{"norm_place": "pre", "init_std_up": 0.0466, "init_std_down": 0.0, "lr": 0.00727, "warmup_steps": 200, "schedule": "cos", "batch_tokens": 32768, "doc_mask": true, "dataset": "wikipedia_en"}
Each number is 500 + 40 x the weight over its row's rms, rounded and kept within 0 to 999. Layers, rows and columns count from 0. Numbers have three digits each. The size before them is the row's rms in percent of the matrix's.

# o: layer 2 attention output (transposed), 128x128, rms 0.0571, rows 107-127, columns 0-63
# v: layer 2 attention value, 128x128, rms 0.0846, rows 108-127, columns 0-63
# up: layer 2 MLP up, 512x128, rms 0.123, rows 0-25, columns 0-63
# down: layer 2 MLP down (transposed), 512x128, rms 0.0885, rows 0-25, columns 0-63
o107 080:497537470485499547413492457474536542422481475467510477480612508463468488549416536479573530536541550479476521523518595512450491555558555451503510483525468539500496520474478529514486579564488469
v108 090:506557546546501452530520549474514489491466549467460479457478614481479501471516472364495509561448474514466442481490443505430526511492520468524525530494524585559439557531534580504498496461487506
o108 096:529488483474446490533511503573478549534577441486491539515402488519525502536470579527420463512447464565494538450575467467546418464490484483500428466536457440441490451541471438446436485520445502
v109 094:511521565482555450491521461510530503548443492486491494585401523523485488513513478512459468486546475471526480466538468483487491534483469493478448508474522558360468530476466541423534609453478536
o109 085:532541537460551458480462579499544649436574526528469536466437546477460501529506503494473485499411548490450532545451432527497505536530483471511540506558507494487539505446516422468537497567459516
v110 122:475509464464427481519482433505537516577503437492541510479567423511520508476534478579501484544593451478478547437595517524505482518471546539547523485508499495498565468476507498552535488506502512
o110 116:516508524494519484504512562453461491503516554508520508452606573500391551517464501500563527462555558461527465580428571445478571433525468489481501534524603435509475542551470494478466511560544524
v111 098:615523495436493499406493526580513407543523478502509564545498425430440497502507431537501521529409475499524529502467516528456511495504482526463532515479439478530512486502513512498502526420380517
o111 099:468465473554512505527529565394461476410512473615533467446535549483549557460573478566471518482528518539475517471444462490503451477516487503489519523472516478454478484557492505507508473508481535
v112 094:493576485522557457456463536509524496511432537530527534612434505534540492521469455537505531487482478456467488502472496481500465544484510445485490537429521512490476534473541538429517573478445438
o112 103:518544500481523463534438525510476595452583478517461587492482464501446498486531439468482550504406516495451600485479516514529516464517464521503530467573538536486509474501494479464500453517481561
v113 103:423452507483500530507451501481542469464491505495455482425438574453525429468497529562522421545525468565469463543456476470522504515442452464531530429527509501468504495518515520516444529512493479
o113 103:483543485514509498472523465554535432530532515493517527486534473420495537520469512514469484458455529478484481500538485478506445464524532497507446559396469538549519545522443447488435511563513504
v114 102:470493455466464450472464474475499459560581508456546481508502432499531446491453485493576465568589555519495481460596498464458529496469579562564527490495583576533508507563551524523554521519442534
o114 099:449419536564493491534461494495430522490521540461537436494460575524425576509463554465424470475576482490529593494492546506548532487505440529455505534523496502517499503522489551517438511463546499
v115 099:453462536530479524549491497516467515591504502488599501498480528451554484489501568503527415511549527520503518492477491534425389536466476589422478510530576577484485490491587485510478517500496519
o115 103:500524555469471522452461475514468554500526485460427472572498469584424533493495468479432543500549487482514449522538517480593494498490481447509584496467465491579504497554457502494457467576498514
v116 109:518492477438481536524450504520452422595510501490563542475572471509486498493518526526518532511524501524485491437521479547489528491479602453508581471517540471499524451564485526564518479476523544
o116 109:472419500493464457565569553458463492529523552498481478480465535579487530487488499475529501475506498459503481555499553381509511478474484574508500537503541449484442506567480494466435472476497512
v117 092:463535463507476503535567512508520537420497497545464502477573417534493521479560440519503556514499484465505578547496466470504484485467451433503450574511509530506524484489554516470543503463497450
o117 097:518575476493484487482443462502568480434506485570488547495520504427516455549427534592562507520513475465511460502461607521484488484488550539545536453505570491526518480466527437542486528561533509
v118 122:548554500523484465435553523515509414427454484535496575552505487593501485488459428476501610503490472502488471532497565502562535493549544457532512497440531466465529523531477508458523550583527463
o118 118:571502474520501464604486477548497554463535483537466527467528467481535457456538450537583521510504520490469605446487575512455447455526501530505472477535554489502514448475556496491486465448490501
v119 081:508524530515499517525530554482555459484520527514573521487438558549479458535581505593477451530461442551485519513460584507525461503501436489473496488504422513450497460477496538529544549444494448
o119 081:520540523443568504478507489526547537530481480556461514454582492420504564482498404475484524496468564499474444457494541520496464465559462446560530582481583526517506561494487389452448485569514493
v120 080:528512531467562550506548476493408518479491466536541548509503595534506498521525524501475519543481472485520529502461508510558466484473474486489466467507466515541450474500495544422508494468606504
o120 078:526548475466453527442533493542550505504516507544512595499559403488599445474459435499586489504544500484525427482472500500468481483448478530503558499493515535499502529456480410594515461510539493
v121 111:491490507358545489427487467538453464576493503435541483511510553484416500475528472443453471538527477540515446526492444536414541526470557484474538516498532502501509535512596557513522494443506511
o121 110:502500516558475546480529558449480567467590457501529523464446489532572510497422562504424447542485537499544502462565504482534490465446426494475522486505426483504490460540477476491448474474447551
v122 108:548484548580488477525558526432471526490508507508526482501461552485496565508551585424435469493503579498535524523492532457434491473446509544481479572543477534535486501499490430479502564394515484
o122 115:514465532484481553510431478536484545553443481440471485577442445552509478504443477504474526536528494557493424450533455513608446591469488439524463512546463522454484503474534599551544427502483498
v123 097:532520505550480523419516524557564474484535490478476470514478494420569499466485472467482463488429469553476535560450481543542453497485406473536505532517361500456496519496519461520503458520439550
o123 090:434471479504565490517453489462482448472465485558458466473456569470457547516575505573418558476514450492546501490465410457439493485538542478468486522417547490583526468494503544512489504466460524
v124 104:496459529589489536528508537512489509561502540444504466469474513438509564530483610509467457435476526488510520511551424513379474512542453552461453509528485541531469477497482480520498437475500519
o124 099:526512561411475500448553491476480488534468463470469460566459514564479518501485491488432497524520505504545417523506444477572517531495534475487493489477425424512494510518470562453528537526469461
v125 095:507511493431460504591521464491484532554541487437534535468520506532514503465495528519475490516546573554482522408581497522481530522561536615536471455505513428495458431499486519459494422520520529
o125 097:487483556520459543426556513509513489547491478497502447509495470574487522531494522468599456482507492480524410580459575488568553472422481489467476525532470518455502546496529497487545596462556487
v126 103:493518502425523518464486505493441456585504486446508580539510562507492494516535469495501530563473541519455445451480482573519495532515498518451492509484556525481478498533538544441463578446439560
o126 104:457502531539473500485469530535513559464581528549465481479446500549569510485501506462462482476479456530436570476508443537496434472530492441502547527520476529459501559519487403553471497515426563
v127 101:480482536454506485497462436457448507444425525485512487548464491519432431557561473511479540504558481491455436462540504465595502513542588481467511521495462461500573540473450529470578535474563501
o127 109:477494489527553523526473545566567520555493579493511505469540485523543474506446496474522478513432524537502525458473546533460543547493438503575509530530482499448479531407544453512500502462567515
up0 125:441511513470490504436529516431458500530467459495508549536505597449429536499542546497600500506458498574561528490502493434474475456439616495470526592515468542534521535478540504545457532468511521
down0 119:465478381454469533523544488495482508491476481511469525498514532554509490525496464433537485457465507477481529481480466528467519522473444475454473499525455500536535534498507514485534591505524535
up1 089:477437517515438481484540485495513478519497507515483519455496499545540471496470457421507513564539437544533538594453471510435464511479532416548441515537392536569521517533472519541453541505497493
down1 096:573494444471494483545442506533531483506470474500580504489524554433457530491514481376480524492462492414545550510535545513521542481480446528523481464546455456480507520544550487458525443497507506
up2 114:556480493528545470502466539485554556508490553491429486580551569478520469520501560539500536515474482507520567468552467487519507533526564422472480561499493560518443544533494488471480537524513435
down2 126:546544525513446454445432533494437517512472545505481495523466507517464435428508398583497481513502509483531558475507460453591522420554557472479476537605541561517516536418414520519538479495584501
up3 033:447425457520505487527524411479480506453395460448526461559493477497407482518488461465567432509474483453486493479456498579602508508459479470508465447483511494517479488522540584461494535530582485
down3 031:511505588462488493560479493509473541508575494473469504477504569488494484556520494495565549466572477524493509474474575431433524517488503556529497510533474533431445514456415506542447491417464556
up4 095:541480523542508522570507489495546528454429532451432525471517443465534493502476454380566499452570499589504476442552529482477446553561441466501465455537462531533488473472478475444503496518492503
down4 110:553499534443527409441508574505443483388482478471539532467550498417415535454481523499566503523509523490441538509544434509494557452484517488476469498500512484460474542482520510481536459457443535
up5 113:499447474538516533466551542512480531559444534558464454525516528540571559530515499466524489485473574573526487517440539498444445453486528526536461414573500479486464415518500494535536496483493468
down5 121:502507588500562510557564509499468479425433452549540534483557473504531538477511494500554415509514425452544543439572467444511496473517530425476443477456442584452427459469519535500481477588485464
up6 107:429449459520482514547529479499537551542502497540531604530481555436539545523497487492475507550545415556499489511512514441494494526470513518477478503530555451475442463546489509422485535458465490
down6 119:493498478508455542498551411519550536533484511526498488452561574476496594467464573453471577526501450499494504589394437486536541514514528430476552503446508473473461450468477525421537486553490523
up7 109:472527454536536543521494530433523408534497474452428429517567522496531454434521541495476432508479520517546492564531490506461472570445528488456501466462575483494482498455421460468467502493492528
down7 106:434546471509600525451489517544454505496456466421512463519520554520509491498498551564437540486543550506547562471508524447512508562524415460502465479490477443587450482524483445469496478423476493
up8 057:530457470442469541489472531561490435505470476517489479460540460532491477477477492488539551474491495524562523533474478504561509532392545557468459501499454482462537450488513493478467481434598462
down8 058:480499477500486437519529518450422488480487517483566479494605480528475512528551534417531578466532511460610536505498416548530505445516547508511553464460440476481458487466487464459486482540494570
up9 102:509511474588485550511517515529512576509403515500519576589453535476572514447426490548415496485528505517501562467423507521514513544518503531493496528582490503523479564472490506442513503484495512
down9 107:432486510464526549451474486516490497427471534554505459509525451561440460468536512424478462565500492542480505509500511478539473472461514488459452518532497504522499563443441482563464531517532420
up10 080:458485463567490495509454477505520556536393482544508519461501526378467496399569501524481476516508524485539495614514513538462520502435561487461481508544518498462499463514584525564489516402449473
down10 070:434492505501490534544516525426487510466532500508514487476466509506604557532518511521583436505480397492462450470483412503527466421434430496538487514526491555442517498579484564510517488523535520
up11 070:488547490491526468583480411533447491520456441471450510498484454529551473498531477468453476488531487519523522491508501505530440534497500558505444470501494458580503461545545580546514580512515472
down11 072:541454511508538472505488441444534505432479551508490534467524505431511491515483492474454515466540568414524523496462552475569466480443503466538553492472572570518484558428480458496463532403508524
up12 121:490463476522569490497474536431535527531526531498468620526506444410522434482479462425503519467534459469477461488567573504440497481526483439450446480478533492543526535598495525522507525479535481
down12 127:486395435495495440480483496504492490562493476496457574452480491436428508484534456447469474487499450603539486490515505472517568488504521460473497386497492536536470489499559494413504534530490524
up13 090:435508536567481487533560478546522594463522517534574443448445472516508386492494471554524495496453489464475501466497464413550497512528573549491423515586519539511490503498532487498475491452506461
down13 086:565498613483618429521466490509510527455523483461509533434490445545462469435483451567527489498467533479503472482479510540469469483498548489469445458558525484505463581494507592517571537532472497
up14 073:530473508596531499572500508521503541419460522524484489415500504464505483451490434432513470470523491564488495518457522569508526514513490525567477445444564429501456416503540548492501476511479507
down14 060:511497525382493514480530456470430549484517487471451511458518469513499540475482507468516430468532495487543544555512483470463529453463587518513534567503567518572508486512540533571460535447484527
up15 109:432415482495523492446544468431514500548525564500482435491491492536466459515491549503554513512486486527551564420525556484413429519507548491532462529481513502474427439464498555500498571541506508
down15 112:563448480527451471462428569482527479531513469450540480493464525527488521500497526533545529496505439504490537548520405445498464501557460592503517470480461536522491453555455515511531531522529506
up16 121:570465477484574480505544588451500454560445498481522399497487493449498578567479453533513474458535474466450466446449498546497582513473498478535491473500490550479522492509452525448440408482559526
down16 131:508483558490498475501519532430500485521510432520490466493521483538484509429550509500532515476454444506539527577518528508542571454421565410539555470473499532452523474426493476502422514508495453
up17 132:525477519508472470531474538478445534529509440416463505514531543520454463501511511458463514586535512483494489498531449560479449477474461471489564564549513510438516517508531501428470504534496513
down17 146:585480542541460465456498556471469489561516528457411483565508467535490447493541467527464482521543499490492550513561495497482538439534461484566525507524498453477562484473517527515488477507498464
up18 108:474465494524511537550465471466527494513488482498413524456589520475502539504520502520458472509489501434498483533441450502496552509512464502484472544473549480514553548480549529517454528514420455
down18 118:494524516552490493555523495470540468478499500436489521483497588476508565487519514507566435544532500542563497517398522509485460551547524550548456488442448527526453580481518548500495534456427482
up19 142:483553506508452480519458459454486487552529534460439575526430490489503515545491488489572519499512536524487521531519486502528457494476565536506450530479486524489412445480446539456604472426507531
down19 147:541537581486542540452511449473552492465462578471527533500551530485422556516537525496543447529468505438511520529519497528471488447511530504466420442514510486508566508461516526514554461400461494
up20 060:443452478484537521465489476528501535536562518474497572525453520489481463479490479437506462487559521488519543530436517494463497531510524509472467465477437501547540472487444476511495612481469539
down20 069:565468515487581554471521502526531539520470419409495486570478508471518510483479518455444476517556463470494576512510473563536484518507531522505449473460532554455526442424440498484492482593544486
up21 080:573483549542514426553452490549536557493516550447522454538528527550523442457461497496502499420470506483545526498436441561566466448511439532541494523479474537492616480558439554473483491572502518
down21 074:546455503445495455529509499463518468482478457505613528464494544387492495564521504492507530493469508459496446547372498547483526541497482564504461524498439486558502418471509465588456590533506493
up22 118:486495499511495523539499396444543500475506495499546480459513507418494563556524489483509492491477512509512496475408458467516481562499480487461520574479548460547510539470454519602418467499595502
down22 094:462506494447513453553548486508512533520456465422497516473492481474511520541478477484485535493497456483456515616483503541477470527496526537469505495546470511558468561545524491504536492489432488
up23 145:488531529464442522499504408518468487482512505519495462537479512464532536547468612506548478484488448537564606530502428593446465522529559495535495479474474508548502519512519565487511489475536501
down23 159:607550490491522526448484506522552475543546502471457490486408486473463525474507500453487435497443462474428525469475521664463567455525444505546481452519539500484580522482422531488511497512602462
up24 120:552463551544397478573468461412525457533465551491525552479491527514476522527481538511485465510532488502532510485406448545594462504496502542445484436446436537503528520454480552571490509471464520
down24 130:500476539475558460413520551560533508534477557506527512492496468469546500491492615461422530501460533568534570463443489485521460495515477493514461468410510509545467501516526489515488496472496477
up25 140:489601523451496532530486538508587535554416498517489580496475538439490490476449512464539521509440575524596465523520533558461518527458482537555479539522522489521534472455511467507564484488516478
down25 160:436527421494494424556453476468472535521456507489521532498539446502581537519539450499504519504466555440548512488480501504448610524495497409524472501494426530506522442523460521515570527546508490